{"hidden_act": "relu", "norm_eps": 1e-06, "parallel_block": false, "max_seq_len": 1024, "max_steps": 2875}
Each number is 128 + 32 x the weight over its row's rms, rounded and kept within 0 to 255. Layers, rows and columns count from 0. Numbers have three digits each. The size before them is the row's rms in percent of the matrix's.

# down: layer 9 MLP down (transposed), 1024x128, rms 0.198, rows 253-352, columns 0-63
# up: layer 9 MLP up, 1024x128, rms 0.19, rows 254-353, columns 0-63
down253 105:102116173128202105068137131134135111124043199108169167136170102109131106132136149143154091110105145146184126088118097080119068081080159163127130093170123164129166117083160125144116132085084146
up254 105:141153119090093153114118131128141041098165106177102184202149116141103139149149138124162093148150224124209136136117118140103131157080113108106098140129117079168069165105151084095097069123145109
down254 093:176120126193149136118122110139138124113158092128117132105113081092097151063098151196067159189130115161135146111104115131133076104097146151161167159044129174137200060110099130144162152121087147
up255 097:155119084168097124133152148134074135099185150106086175136151140112087091159148165148069124129155111130116145117106076093198158148140133114143193160118147165195174198191153136141146151133123139
down255 098:096094118104149115127148153135087152115093181139131066137144121124148149158101110161150118150124133117103155113083098062149172072079113160070127126095082167119183129134097117104140159122045131
up256 096:101160147139130158079165125105118088124117101159145073160139166110074108125095137094094107241138124151167141160157118128112053165142096097114186101138174157129162097143192120152142077115168104
down256 101:124123118109168173096146144152071076114192186083123094120176135124129162125109127160169114104176146096132148064142082126134171134121154109119080136121120140150122150111088158151093135106132131
up257 112:155128144156143162064084134202172096160155191145129122180150107093085108146139086110114142123138136155068086086139109102129061192185113160173160150154143165142125080140175105127146112096133115
down257 102:134115096158136148155107137100145139136153038116033105132110189164130154122078094142143119092110137137123131075125113104113123151106099144148124132107144099098116104213112102132149126080110076
up258 097:181089132085136127101109127127150088130114108102163155081118087108162083098120112125100115143190168194059129093144138125160133073149185095134133091167072115122193130149170142166090119114085166
down258 093:098148153137153148102089098137120122116166130209064103174096176140164121095129120168195139168062084121130137113086139126205149107113176150135110144130108171132139110136142128152175096151126127
up259 092:049152128192093107162169156120099134093142134096109086136157108110141112161105053079179124126130154109080120133155119122108093145142098138133161184104143107186114159115129155149117152102150122
down259 091:123120105095095098121107070120185122162047073152105166141134114172152099165147130172135079138079139121064141186113092127124073153128143114132116103067088122132075170097110088133107084055156106
up260 094:153115110173148116161177096113121140137135171117119169105102101142156140115138046109156083143161125155217070155142169120113128102150048172121135114140074137144214198128069085133139116117169160
down260 096:153128187156170215170124124114133150128167061101104146117165120104106112170135196101150144122137068129139147122138162163093139099123207158105150125094107129080137114113176172168170111107047117
up261 094:095114197134148161117125131117104108115102126111146139086151128110072207078122153063140121128118101122102135150193082161165127155185163163120136108111051130060128218151091151156183123134134144
down261 097:125120115130075130079099077106141177143098185142145125122113161145097196210110092097128128156139108154165143121073163171121064123140145084084128099125200110116115170097090086130128108138180083
up262 098:101085128130096128036147113140132204054135070132117089154150128170166196138117099150119197096107136103141163138096124164127137142167131076134109194077136138139172165137100177097092072184082117
down262 087:102115116153159096129163134116147147144151146141125150115096095050123113118146147092167118118040124139099092035099160102155099124173096210079083104113130104128104118132126099096132163108094121
up263 110:112151160175078157111123121085065157140188166150095167161148146131134137095154158133139115136143135111129118076198170179101128090140138107109123090108154137135121090211129094095140146154104120
down263 110:177145126146113079167112101112137172131128176118149138120114105158140128082154137145113132156114123139164082108165110162140075168093127060169169127110150150157114154194132072109113151163138146
up264 107:187122092060124133149175088141088127153158177156079119088122116125142114058150079161110143172097125198072117038115188147100087142153113123074158092126131155065119090092102082158154164159138100
down264 100:132048117114143050092115107135123069096115143109104103120113146079143196172134105122119097130136099155143122085117089082097161086111124144100083131109127139179116107124166123110092147108152072
up265 093:120180139130141124118185088115152146122184133149135080148139146125133088113142161157099107108115135084077037095147067134122094137148139120052102086124172155101108114108169080085173148096041195
down265 089:083138093096088133142148143060109164105206129163117100116137120124175173119127092144165110143181124115061217130112167136119165060127132127172111141133120112114068096113125129110135082143105091
up266 097:164179172096152105151072195112086144149099092060096064120167114162182134179136143117150117138113157114113151132146168182152087116159137092154122145096113124125150165149166192089149152159138158
down266 094:166080139099122109169196087142162148159182156187104051144116126125119158091084098114114162124110125100130167122146193162143133074120158066135148133140117134100144125111112121169115080144068098
up267 099:161154091096115185113132128125174140159194159149151087144109057136133102138103102131068135138098126111051152123118154179151156148112122125127139141101102129094205123126125079210158106143099065
down267 103:071099124110092146148212078107179135166130159088122129152086165151129191113102157105114158112132066139110134154181168104215102033135108067134119132174116081117169114091114145118150116071120164
up268 099:120139118136151130128144161118166143075157110083086119109118097125133150135116113155174077163108174120142125093203120177113147060098156175158119200129155153119178189167096123088152149086140167
down268 095:165100149059113093136159142148132116086133103105136080086150116125114139117093072105091123134117073082184138109182211149118102136106096143158142156183156146139090173130130135120109138145118142
up269 102:151128148100150123118090132153157134131157099150114164147120150107083111167123082130079175173172139106137136146093113094128134101152120129158183173079138126171174146132136127251169147089098133
down269 085:117117152178145088162152113097099108183099163046154110148132130147135174155168129154121159110170138136111098163133083117153065172037134197121169068125153121115117123143102114075089107092115124
up270 108:106116165142062118152166143164075092154089068177121065118156119140180184092095105174098160105147144137167138117131166054128134194130159108064113091119144122125133099162159130183037117133117160
down270 097:134144161133120158136119176122090064111124175105158143107097101095115119140121124118156190163183103101159074121156142083150116135120053094114106144164124129135209130176180190106136174227127101
up271 083:161104130091120121151064049135085152135160083096083113115102153147053133129180160137137106170120153131129153139174145101121125121131119091120112131101207146108079108136194157107096187129091151
down271 079:144078091156110112117153112131144094099145138182186139130164126137103133089144160105108174096137144139093118135175124122160118185127115044124169129113098156179174117122120071150149134111088126
up272 111:119156082171081127111157197154084125111147158120149117107133134109108158138137109103075080096161135144139141133109135095177106144145140097160122140120098095091115124149154101145119168170130084
down272 100:102135107118094166099142161139174115079139139092169110056141092154174118151145125122163167102180119157096116179117133095126181098104093200108146090133116126168118147081149131121081119126186140
up273 088:100210111150125090142186149091092173090177167141141149126150160192098159123130156142120142192160127143177147141123115112114197112154159100139152171082087136113095100144172106161120134144150128
down273 093:174167149114142105141122124107098163161146132109089174116148129086101111080166136118159125081082191111100190056113163172130139148124157121146199070115090144133142119127152123117078112190175126
up274 091:143110125079150112197127082083052107109174191133143115153170103124101124096165050120138114131171145166123105154130107108148123100133059117130164125147110117158121140105099115134169168138110173
down274 092:105119134133173180183160157098158109145136156109151072060053097107127106161124106132128110120153113136148163142157134133070134154144083165140130111047150161116215091127144128085152092090130096
up275 096:139067135149140144126122118091148088083146193148089149117126126066167114168097175104127168121158101102126126143133143086068063094074132114087141178094135124134183149150049118100152118139115147
down275 097:113140171101087165085121128113137143121094182098157191130087089145122145044099120137139079160086156165142124104144099135121122178193146145107091190160117132117105143130144129149152149106163141
up276 097:175134142143074144147127146082127176131158099098134169145197112037093175113201107108114068182159113105113107121131105178134111101174104105172102173113146092068127148125162105148178132127110105
down276 099:111127199165116078135135176155159164162146089166152114153106089142113097145124097178141149106122125127171071165043114113102106089007136138081139076114143152096109109171149144118079105105140079
up277 088:090156161153076085166102160083143142061110174071185053143083108121139086071115118103120145116145117116161106104145147135061135133115123107118159137114163153128149103165136163133120150161170133
down277 089:118088126171162105134103130125170157112122192106125113125127205149119165119095091116161144065124097160134149125125103138052116144133131123143100105074097110166116123088162092110162103132105106
up278 097:114110161139114208098143200164185125157154101153148143106136113186064120134163110141137129117177171156185112086109121118156138166173065112143177114100121142152087139130127124134042106123107159
down278 108:127123141080156150101166158087144092126125115160120093133111201219167137075139128172106180174120153151054128136115164126068156112144182118186129148151150084071180206099119101111067114128128097
up279 102:139137174121127184145128090131179148122154082112124118145136149105100098069085123128134155108203154104074123112110117153150123134096128153116175138069130160103179154111112111152122105129077121
down279 091:118135101130146158116173138144128147113084105131106184093114121133126107166126109169129144126138115122117102161135127071213073127181145168157141109150169142156115116178111155122091121091139113
up280 105:119148093125104117071088145157141120166120198148144175126113119131184087125109120096139144137138107057134102136132048230099102122184146163114130173147174121107127103143179103087081082131126137
down280 106:099109167150137116155133112111054112163121161108057129149134120172089172133100112205074190144135163075117123126184143070141099128165076169166072138079117106148201112144131157158143091069094095
up281 097:122086158116121077094143094107058159086150118106109144132044155117137136144110105131079134137109133077194106132135082153114183177157105086141164127099089084167173122051121174104095153186117120
down281 086:074107093134175120140089070161163108192143139106101180151151145154166175186134137086115097144155164197128134137086150160121154119142160148191082129131106131097123104168075089152136180111130104
up282 094:125060145091064075155119139185131152178135125091155112180147072138118176100132076104135142125141153159109131175071148082142131138181171147186114101120129128130118182125166181161130159104115214
down282 095:140097133182083122119176147080109137094095161089145178140116111194190161103199031109073123132107116138106160152153134149088161150088194139111109109110112093122150158119111135096154161125179110
up283 103:173093118161163100111104128111181100117173151185099132127141089128133090137141095120144133123124098140112192110061123128157127080154167069172173102113079139154098177149125161165117149149144105
down283 119:086087154144127100120092096136148155094151134149168061180101147097141101104149157075126176144115106077131152068140152090152139154138166081153181064132092113146160156104178163095176167103078127
up284 093:125111174140141031084027097096159112103140127140184136171152157134145146131125142105146118174112147131125167104127045172145102101126188097120134100112173132125116128112102136087122108111144091
down284 089:204081116141170126209142122118085084167129109162176202130128130145140096139138077121113102100109150144172086154143105063143129132073164125095089147145107122116128176116079098115141121139098071
up285 102:060131136180109175144169134116096162142138150132094168166149131148103126128133165135111153179157197140107161113129086112170112090158128121120094060108129150148112149144103095130098088198114117
down285 106:164086097163160175107157129172170166115131174109127183147121179153123107096128107109118118123103186058146145058101108095130136119150173115103127102126106127145108154128137153113100096155132166
up286 082:112095126135122141100154178165184087130152130163098101113120098130115063160107124156088145142137160158134104125104148179164130152130123134147119149091109064136129117124084175121151129083097079
down286 085:128111170101198113116090068120119138121210171118117130056129125129116132166103101124138148067165118092114091091149116169132094204112118128093110122171122181111150105210141136156152149090105127
up287 084:144175129151068167069142092089174113152168106143144071133148103169137152101143083164139143180090144084085128113053124116168101139098071102141108131136185171094095146147110096172169162089141135
down287 081:120104151104082141120088116124104126133140159162178117122223106143127158086136123121159082097146108108155139135076175140117096122157184098150175163117086137202118110163142154138076059074075167
up288 100:130119177111140107103099131197139148110128129122142144171119117098145157131195119107088152136140154126120136089161125167078170071081139149145118083141186125163181068136108139116148114097136086
down288 101:091105109144129140149172154148110098133112144163103084088158126161081123179093128110224119179130131136140112141090159121101115189119146132070110156070041121149120149116124086140061158178152155
up289 108:135128119152106112110118104192125128113125199154094122146080099141137143164066175051123127113115084147092092146121152149112097155102107128149124162114090164084100130083121063112104198159052124
down289 103:158211068159075128150180125142138073148111146081131127135116104192117142160131128148165130147026126130115124162137149092203159111085133132112104139124140121129127101108151139110170157091080059
up290 082:175134119137209113121109137094154149140104045188101194106091125123170130140086092161095146155156066166163097072111175140081105109144150167121129114130145124151108178184103146135175161115122133
down290 086:114131159093099130140155108095139169082146114084140077130199101185119148121132120162120106124125110129158140162139147154137156099120110167234137143121128092110131148087138128164119114170123106
up291 098:139095124105116110106103077135090118119120116158105150168176133187086129077063058140104103157164152122132149078170084136176119131141136126189189141105168173134133123098131076091132125161095138
down291 098:085194133116194116109142106154133162120129115139071197134186069097133161106115142113140168118184149139128191113153090161186095145086119143112074149107121116084121126122096108125172106161176142
up292 095:128116126037112132148180182103125108128116117135137135204153113145098083158148014123068155114117100106131066149139150094141129112083154130117144080082113148102188196167066187140093121153109147
down292 103:130152174091129100066120167053150143121130132192131133055121107108114079143136136073160104095187076138090111127167132146120137145087153146114165118140110111145133101088115133149080118119089098
up293 093:108148209126175097072146142127123148111156158116202142152123045182094075126132112160175102162150176129158105147099134091108104161188121177151083175194159107154137159126111125139142113166092126
down293 105:126143110054098136130189161134100151130085153106104143114122142139103176161146222159106091103085128108063117140141091115152165161094094160139200149113154125091112121152145116152104122157178119
up294 093:083149124139174125092125143146098174149145134171155092142126117134141103106128159089113135114105110152160064115162088117076099100095121180145120132115131182204209094173157114074198070134114096
down294 096:110146116107094144184106109140177119127139107172142092146131162134134133136149094149109105112183151065099182159126121129092195118083119091160151159176093150125094162129094175215069120108166080
up295 092:181106153144139135105160101118176090126072125090127056137135107108118101181113076133124141149127190080057118159168140139186147096115171156186123161124139045100156099151103081151132152105124160
down295 084:114141165080093171128101172131087145109134081177068103050110125112141104119102157211141095143109092147094115074144110129068083116116183123150128100141141150154130154114141132127140103129133130
up296 106:120106137087128153105161160169154154146134057139133166119143173068104098149173136140098132171220136119102077109071118082152071104147133070110141156118114145174086123127166178119108127123114146
down296 103:083105159157079124113150097117063122155152100154161111126126155102123137141123128145184134146093137133151125117119118114098163065090142106118120106126139128202138169178130100095117163114075109
up297 083:115154145138159067112125110096121105103148136114128085138053129179088116182170165174103196126162158149108127153112081180137159111105141141158102095063116145110108098114061090149165139101079096
down297 079:125134130134147107136125116084144143226156081141092134136110136093125115174161109116130077137128108100107066129184137157150121133145121123108127143223187126137123089106073106075058128090102132
up298 091:148099092129115149159092119075136171185099175071112162140089123111178068172092075181094198120095073116132111121159085115169145141128119145150063105116102146114090152094110112178164119076102172
down298 078:088191114087099155140060132156116138120141119184165142200121090055180170098086156107132096179149140130136103086167086165171193123152102126183154123120101102175122108151159079162145118148110097
up299 101:092178190145162070102125160119112155112160095160097129111051169146085145129143190173114119203146181064161146085114146110143147065127122105079119139147141141115109141156085099122098132196156072
down299 085:158155097062123134148140122130186142150097172175127170191147139182147119064148141092132108149069095166104173116156134161152128137112131119178121097099095152183142118126141129117130160165078184
up300 101:120111108177094146157077122142149144093151123153171141116162154112085065140157162081138169196130158145048097094126094131084149122145088136126097053127162118097099122180127114146148220104139108
down300 098:125156128097150139160107174123122127185139185110027146105150114125154147150126155194122201119104098140155149100107137088095095127153072139097101181143157145130165119123131147082134166100154151
up301 106:123157104145107154115165158169123171124113104145136121140125126137187067155107110119126127114142110157167118054125055095086099146173148153165137067093092133074163147133118083143095150141136130
down301 106:127083159122088102091156124122116124149098139095123126119115107135137077124113127166207093156120082186133101080153101141123077159134131135132121062114152140064121179106101187137146118163141110
up302 098:132173115143162105117121214048171112142086156106168115162101125046157123097136116173090090135107123123152097158122156117112115099174123056115136152088146107171139147137122122173122149108111139
down302 100:124078053153153169119103183162131116096158202113164142064174141094097118081156107188108095158130145180087122140123076129069115150119124074058156083111096074150103180136205089129134135130106149
up303 079:056141065160145153070090103192135147141093124168085106121132141161151132164138133088089135102114116098095139096148070106082144096146120112124095155137129149127102123175135174104119128113130129
down303 083:148159124149155169119088058137130170090155153148142117127097120128146142160113108147122072132151165114176103172107131105151151058152112143096103171110124134072165115137119138120147065186112122
up304 087:169097144116109129148090107097128114183108123116139135136155086160096187188131148169155119133160127075163182144173079171144064128094132128159070199127119120096122100129143123077132150144124120
down304 085:090108059160128128128160099141136145115101073142106068128108163100156139073131122117090129073163193128085152097129168136131177165122164133167134146111102153123108074130159138126144108158104130
up305 110:161112117162139136133179107142162119145220123157185091095153129168106096127065142083125127074089142141174108148125126093162145132144121141130160131096150189108203157157045154100145101133139135
down305 104:109149070114129129068125131136133148074135129102121124133145153049104152171139124168095126119129163138139088123141102149141117107110135160183087149122104176125107119194108132121151094160082139
up306 083:135083131155121141129162173130038128130165192123142107095182038141153127122146108047125169126141150144179110108144047134128154137127120087100076118103119143159086149149148092087145081090091062
down306 100:161141091167184091188082104111160089124094141068148120161146136208232133147165112128113121134113132142131114124156171079127159097096129056130146124155080161083100083162115157071162206110128088
up307 091:161104153157102210089159112166170122112164110075158196077144112002137109100070138091130088176118134107128104121038157101143171144096145113157123119150123124113133130167134139132111150021102065
down307 094:113146124116130154162107151128112154176190086173070204082134187157079145073128126148112138144144165059094120134090126182132116153126099135151089152183123178093165155136107128134152118031173154
up308 099:149123106103102118166114064132115182132144139095182101141152098073077155175124094074120114089145143148114105141141164128181092064224125163135157090119166092105152145122196083166067149142118088
down308 098:107142114116207080106206153123089104102128147152090155135111113156155134095101109183148154124087126094088167144109094096131194156085091116172216163170146095136099089149092103095144108083118092
up309 099:167163095134101139182124103096147096112141112084128185110138174126105063127160138155118105107113139124102147088164111112185125121157100149084176125130167083143141118151096103169163132117113159
down309 091:145112090088137191155083125126199146099110121103147171140140090072092149086035172109133128130203143062152069076099098132142176089167139089181160101084134135112153125140122121066109148129109133
up310 089:067087104046112119166134156085128124130150131161115186072087210169066113148135200117110136159102120088158154110110129141127129145151162114155116103155172099163129100116104111134110117149130157
down310 094:144114072056113102125073104165146136127160166122072151099142123099114102129053131167139122104161104168084155031187150173113138119168123134103139160082102061149125200075122138099153134119136080
up311 109:162126146134132102149046139101164167071134143142076126165117106158109141185151117110161155169105106107128075186150196170126140120167095124063173153137105133150159124116176160154119123143091153
down311 106:166159169132116133160053112080084065168146057045115122106144153172129065085197128173115128126100138123151091110160156171081131139077100082102157109191101160116138145108174081145132126140096111
up312 102:120158173175117162100168150125110061105133113170184062143143060165138125142159150109095121102122142145133111120126180081114119135112107127172193146093060073157090120189105115138126081129079077
down312 109:148125193195152134110099201172132184167090103119124109123122089124134106089101154149121156121188134150195141121150076127115199097156146151145084145173119115141087147085090127103101168093096148
up313 096:129139103145088103129150105128153175139122143094127155122122099117095147155134156166140103159173114170079107104137085087174093140141104146190124111106124119085185137124091133172111120169138093
down313 101:157210080118157145113139136160031121131102119103159172118067120159091147155112123150106149176125131107116139160159125093129150139108133141189110116142049115144106189116088134127165122035185156
up314 083:052093138085138133141128179115140199096030114119098162187085121103146047184156130085152065171153091172121123140176074175157145138056076086118145155120107124103113094140129156108106099091128138
down314 088:053116156167140151197101103089208135076101098098169151137146121187123098163102161164094214153102191162145125158084138150124156145098144108143092107128155151117162093141103063144147138124132167
up315 106:165087151087103106137134137127178144093139204123107111126198079106156176145066089128115112165163163150085138137196072154092112215114121065076142134128141111164168193163147140111113137087065090
down315 113:159099085103124088136112104120103171055109122094113141142079131086101083131097144117119200143098137122093135128140141060102121147143119117160127199147104140152162184105120185125145108166132164
up316 109:106066140105123166105123099164083104126128093134093128144107156074163168138171128096163151098118194104120107087153174165099152126180083133113111126175129118158162141170146124154081142137184128
down316 114:114130167126166194161139145115066090159068164133134116150137148186101165142110128177124181192180110150056092140139094146161098097143079120144105082158100122073169116080182138115102202144165180
up317 118:120155083119145072155207143116115146133138113147055144105160142159147090179105156122176121082117129111134191150155197108125117094108149133187102161120111112104179134113144160087181152128128118
down317 092:116091173101123145132093103137173078123117106097128131123047151153168104140132126133114149148119151074130056104107148166137151161118146098160078094099091135164199125092145102112124215060096148
up318 100:166118145166118124123180120121138139076120160088147094162195113123110101138149165121137153149072115059131080121114117157099110163111109097171142124170169073102154079157096102102180110154083142
down318 101:168079165116105176118078123142144104106156089086148110128133122126060079135170150150160109142150168123162151064144169158105207166131159108127158140186136083158195120095148145113156115149169137
up319 092:150156180131196104143134150118128173187091131110131094216156144142076177161126162035068082154138151098107130095135111123105186099133097144112116177144129151141092138140058083083075135143132151
down319 095:095114050224132129096176122160086131107172165152129161144124101142076114109139142143155098159130097140095116151197131097100141118098155171105130140123074155088135152054117157130115140126123175
up320 102:118221168111103082130108117112100130143130142104081130155146061146199105200051143147132135136175163105153158070100156128172155154150154116191158110098077100148130144115105121112154119116113166
down320 103:127169146126051161116119188125191122145119145081108124141140165137134154149087117137161152077140093146091091123093124143049122137102113161126147113124101068141152104132149121119110130106130081
up321 107:108136158112184137117092144108139162136163103149214101182143089107077175128146152082168100120162117141103100100113181164130106182093058098148100149158128105090076114112108136137120161094121149
down321 115:156131093076180138105108160149168073149127148121131115143092151166102153148099170170103124110146080129103145070120133146168110179093101091117117110167203148142122078116153114098132102149071101
up322 098:144097145154186131114114139125124133109056030103135117091158091143141089122180124132148098102122165097130156079169185129092101091138087122162113115109050080131210114120128172158091192136147151
down322 093:114117078121112149149085222090147129173142021135105058145166156090155095127130160171140080137112109092142125157122135129097179107032124078108175147098115114180159165161105136130112131154123139
up323 103:138142141136082106182171102117084131111187150122178138165154115187125104147118079139094066143091150116157093135123074141110155173129123122137162129112163147161105142089186106138107161163121150
down323 090:096125069141162158109075163103131111157157098137078050118116141122096143108157108145156147080150070154132121110096105176139031128156143163097092153078151115137168145125102092167103121099121116
up324 099:114128078101121081142176092129085121125156127115157101091086177160122073088113088112086105147066116184143119120135187147110152183135116123166117138153125119106110081129097136118145170185127078
down324 112:137142109137124092126166088124151138146165116156152141126182121127176149135136157076145130145163132159109082082183122131117085134173126179101080148134105116089153107185134136117112130130141135
up325 105:093152162157124118167131120127166068122109095130121141149079172109188109167127148153155105173129170151129112093082147116143115129119103152148194154109168156131119132099173102095178197149087120
down325 093:155146106189122087124141140087163148149106114079139229130152089113125111040177129124096154044091114068131096175120128149100121137143126091097156115107146105167135051193165150124155072076111073
up326 103:079082129138147156057064144159105124137162164143112110161079115128168175150176163111135105174133124164129114171149146175086138098140106155096154128089173199156133138158114100122133125198110081
down326 113:090156100106076127122112170121116092141089151188124157134132087111152188148104091122134083093108184135115122051146087172109194152136126186167160106126087092126093131096082105090169113165153071
up327 103:160180102100095110162066093125162077139102137126082112134061127127141109150139132113096133164121169150112185213139104116171104091082118088109189092132152177133127154145048113100083103155126090
down327 104:201124145083157141164166094124162131138153102080086112159215149143127093137148144161110091132118125092149156115104036097122121173113090144177128106186138135158060131101112083115091114086138089
up328 106:140113157126151104160176081137153144147147145110074140128060085160103151124112139100161144213165128114142103120120133107148122100184148162126132181095090116126091225151120110180193049092088086
down328 113:168163102126079147101135104110082171139131100141132063076102109129105108156128123148168142082139113090118132105132075122099128162085113133122139087098174140157119086138122106154131111137111104
up329 118:138119135100165093085118176038154098097175142195094164115118104138107166123139125136190101137105060156156089097129109139104053191130148118116125140144111092210176174171170146130107144146145096
down329 109:130130158158143125108166174175131114135130109087162136071181065090125135055083195112131094136155114151134053188105139158093176186064162142178107117180172112096171097157158169128166119132098088
up330 099:195074122152089137140123136141161094138172094179107093116100100097184105077113141093140163142111111169117134137204164164130093108161149081147147088102131161140151173101174109162119135119108122
down330 104:120063156142115088192082123074153111197109153087151136121081109090093170128152089087058108088082142153094128087130165128076135086094134135125131140094099103164163111103169108100115065182170178
up331 099:113168075109109141113189161093114172111069151126085066152168116195153081095111176062176133119109131078121098097157109181105108123174133134060174100133102093108117136187161105161124139121106113
down331 101:156166102161116105170127081170137119159182125190107131088155078114058182151096119180176132127107200110154129118087128081122105110123103125173073146141146127154067148126163147130143127138208134
up332 091:129150206151104093148165142106158102052120075115179173149082130097105146127087095105179070151123115091135159070098139189121110130139168087154090120136122113102096108126106149116099096113146152
down332 090:097073178154140162071158126138159069172153117097099186140132136117117133177138165170165147105123128127127177108096183151158103141166176162162068156155100103047142127061077100124167088180143148
up333 094:189148097169123133067165151107107160167123105162119108159117118141165105121113147171134101110085079118130098142146138119137074100180145074107065091162119147141058086156107115172168122136148085
down333 098:118061187083100167096135184134169105151117110112070118139118115151164124093124129100134146126137122131096096144146138165118067129121150152050166149191116111159164129157180137160066105093073114
up334 095:153130095162060098145184120128147138142132163152116136120082081127121168176133069070103102065116063161155157144145078198138081150106071109073170128135138074097159144161159103147193156119068062
down334 093:156134124153113099111116161119125154112165108162120147184148177109088068167157120095144094153151093172161178142188172127082154150073105186134071017095116110106108146087131161105127169138185152
up335 114:196126124078165127120166174148125122126151149149229147180104088131087154151148160119126150105130131165104099087122145105134080062123124100174119121132163112085100140128135136103203105124188114
down335 104:147113095131120071148121104135153139143109096115118132142182097145159127091187110154097139164128187077088108157078129149050077125125170175150205138105119157152148127194082105118156147175116097
up336 117:123192157072151143142128179101139117095119105123120072132145136153144206163166136109136136187151178152124151140086147166117074093097121159090161122147194179143188101142138059172098108141116086
down336 113:087123094088140132143145130107170104086106189174098137164125106072163177089114081090108169127162128100129144109136138128052104130077174152155052094106114122187146106162151159125158152155167119
up337 109:159142123096134148064123150100142153106137144114172083134134103158162190089148077151125129129145156173089104129112106131157125061161135100174151066124089112090178168165108122176179175122161117
down337 113:144152128140121128097132091080072142125085122148204149106181098138172096126149101091131107120074146119122154159179121150172172108118125103162137124145149156080131110147067160096187121137123128
up338 104:119106178104100070119175092111164179090125145173148131168129145175093083155193151114105138096205138144149111120108160102120118140123107108086160161094068113133122151119159213119147139097071089
down338 107:136106133035106085139122083111137145082115142166172208135110114082112151092109156156107156114098154134107064106113102102130161159099166126114115179132170212198129140145117189124165131119122100
up339 094:128113142089124134114088138123093197127120118114174151175116087105060092149129142145085102143113120107144128192108167117136128078139095123133138158110152139164123141135214069166129175177092101
down339 099:169128131109078132143142177110202144100162114113102171151124145164145156078158109108141073082158068116104093139076124182108141103156119109127140141075177156133119079119101211139119078085141101
up340 095:125140182140133143103150145158121177114170152113151143139090108192096122139141136113129156116104081147204183081150159200132104139124140113118088158156131124155156134193156054112116076150060134
down340 091:136142131117185093096142065115119148111162165178109159172089129162116112100120219091133073107096181120137092145111089129123140124131118134093117082105150164112139190130129120118127144133184117
up341 104:099102116174125118176128085091111120176127174140144067130122097158133151136130106048098151134123108096115122119186111160139134163139151118100133159169148153134213147125057103071151187143127167
down341 103:167116160161078162073060159108121148135168134155087080156128126065255088155107134159167089116086136064087114055102154162093152114130130137153119077092149092140116112107092116148124160159105100
up342 098:087118084107111125125130086143130084125180151119129097144136074110123149143208071129074078128127158087123084131113182166139148173096142051206141119108116117140103107194156120106131126148151177
down342 102:084160145120110111145092112139163113168092141143139120081087110146124131144156093108098117108144110139142084131119144100121115145051139164128119131152053144123150123074097155122161057076085115
up343 096:126136075165088108152112140136148103081201125155169156124121122154140065151157086098177096111214122124091158123166118095177121103122109097123130107094132139122138137114133161107194098095082138
down343 097:140077124104147117106139157123136168144097114127156122138175122133161129152169175128095118136127157125103074180080118148113127126161215114172156153128165114082165154110143117140088124133110143
up344 114:132104200170099188181106139115137090108114133119147096184126129163107084125143150126162110153168047133088135110151127119183044074138126120175140144098120138149170120161165106152086130115108070
down344 093:162142065131167100145133197141148070160127127152128081119137091096148127158146179113107138064115162119164122164175104106124163131140099148140189100101121128098052105123093125100152168082114165
up345 103:162128169156139098124098181146084165124156077123133108118092162130123140129083192173060142196119140095067100169102124059102107191141203137094066071135095107155139191127130103164128179172144155
down345 102:112179168142095182086126104100173112208135106099103183163111100138112116097111134084154118136162173103181148128167158152146196136161169120168142126116125158137089085151085156085182093140142184
up346 104:078111126156169111144114190139142101105094087141110161112111154123124179145090171047125070121133104175085162155172133125205136111176156175152150065122149151111142150124077161165159092144086130
down346 107:122113087161083104105114087148140108143146151096156117111068128160139084064168137160138155153097140174084082111086147114124087094100122092071152176100090116104098118096103109137115141124103080
up347 101:104142103071083114148201124144155166172125089188133144123209141130168050143183125138147088083117156128144099086081111121104149059132153140150130094121177101146165142145140130151135156128151106
down347 099:131138098090177147088102178227089126103176113116100166109153112172156181124127080114074147141095196157099185069137106184109136130137060135080105131150123165099119136133149161109161107113101112
up348 114:112133169117149117089099118096178136145107129216126196125110132124166193170078160120142085157122123131137127082117051099085085154119126121149097123148184133161149206142126129107097167174090180
down348 120:083159156151120140114145116104179119167079142137122241122126085115175181094081126138097097116160110125141161126072052101095074159059158131160082044117104160157116144177121177082119183144093124
up349 095:136103163148153106105190116090149116142163139110154165130136129124154107105146145073121132128108114231111122091110171178136117160134082105146174149140086136148169130131096109085094088148057197
down349 091:171182128123066150144186114073193102128115128100137147086109104155077140133139130134146163134123044188113158171110069083111163122122101130146113106127144105092141184136159119129133150144156140
up350 095:144131159135151144135113115151184079128112114132089138145110116194089135143134122091078113103139190147142082144133140154169104085151095114210102125082073083112197128115078162126116214144175102
down350 080:136124113100110163106119119126116159114156129147071085078175164124121131124125127176182107155115083111034168109121194085088093103163133122141106116208154136143078125160171127196093059095164134
up351 093:141173121062179118154112136150144128099118107149114094081177137083174127167194163094102176127080186178150142102082133098073129109180179092148126164126148101114080189148104143116135068167158169
down351 091:113183103095162136177154133108135204177115105135130145123135089178182063074145126035093129104102126111149164134134139187107135156178110139105149165076045072147144174073095092161168143120114114
up352 105:113088150126144157125146097153119063108126185109091161111156157011156108138130124123130081123113140136102082180106149155109158110112101106115158084147151136129144115178132150160185128136097145
down352 099:196160146145146112095125068121146169163033210166069138157132149143139119107131150104159081141160116146129188143100138146169137124115106129113068066115132079139065115129107161126211078144148146
up353 096:062152110156147051113139168133134121111150157125085138110130060087130091088153107119089109137156162158151114148164141093123104112192143161117131107135207063121121076156101056095186133081103081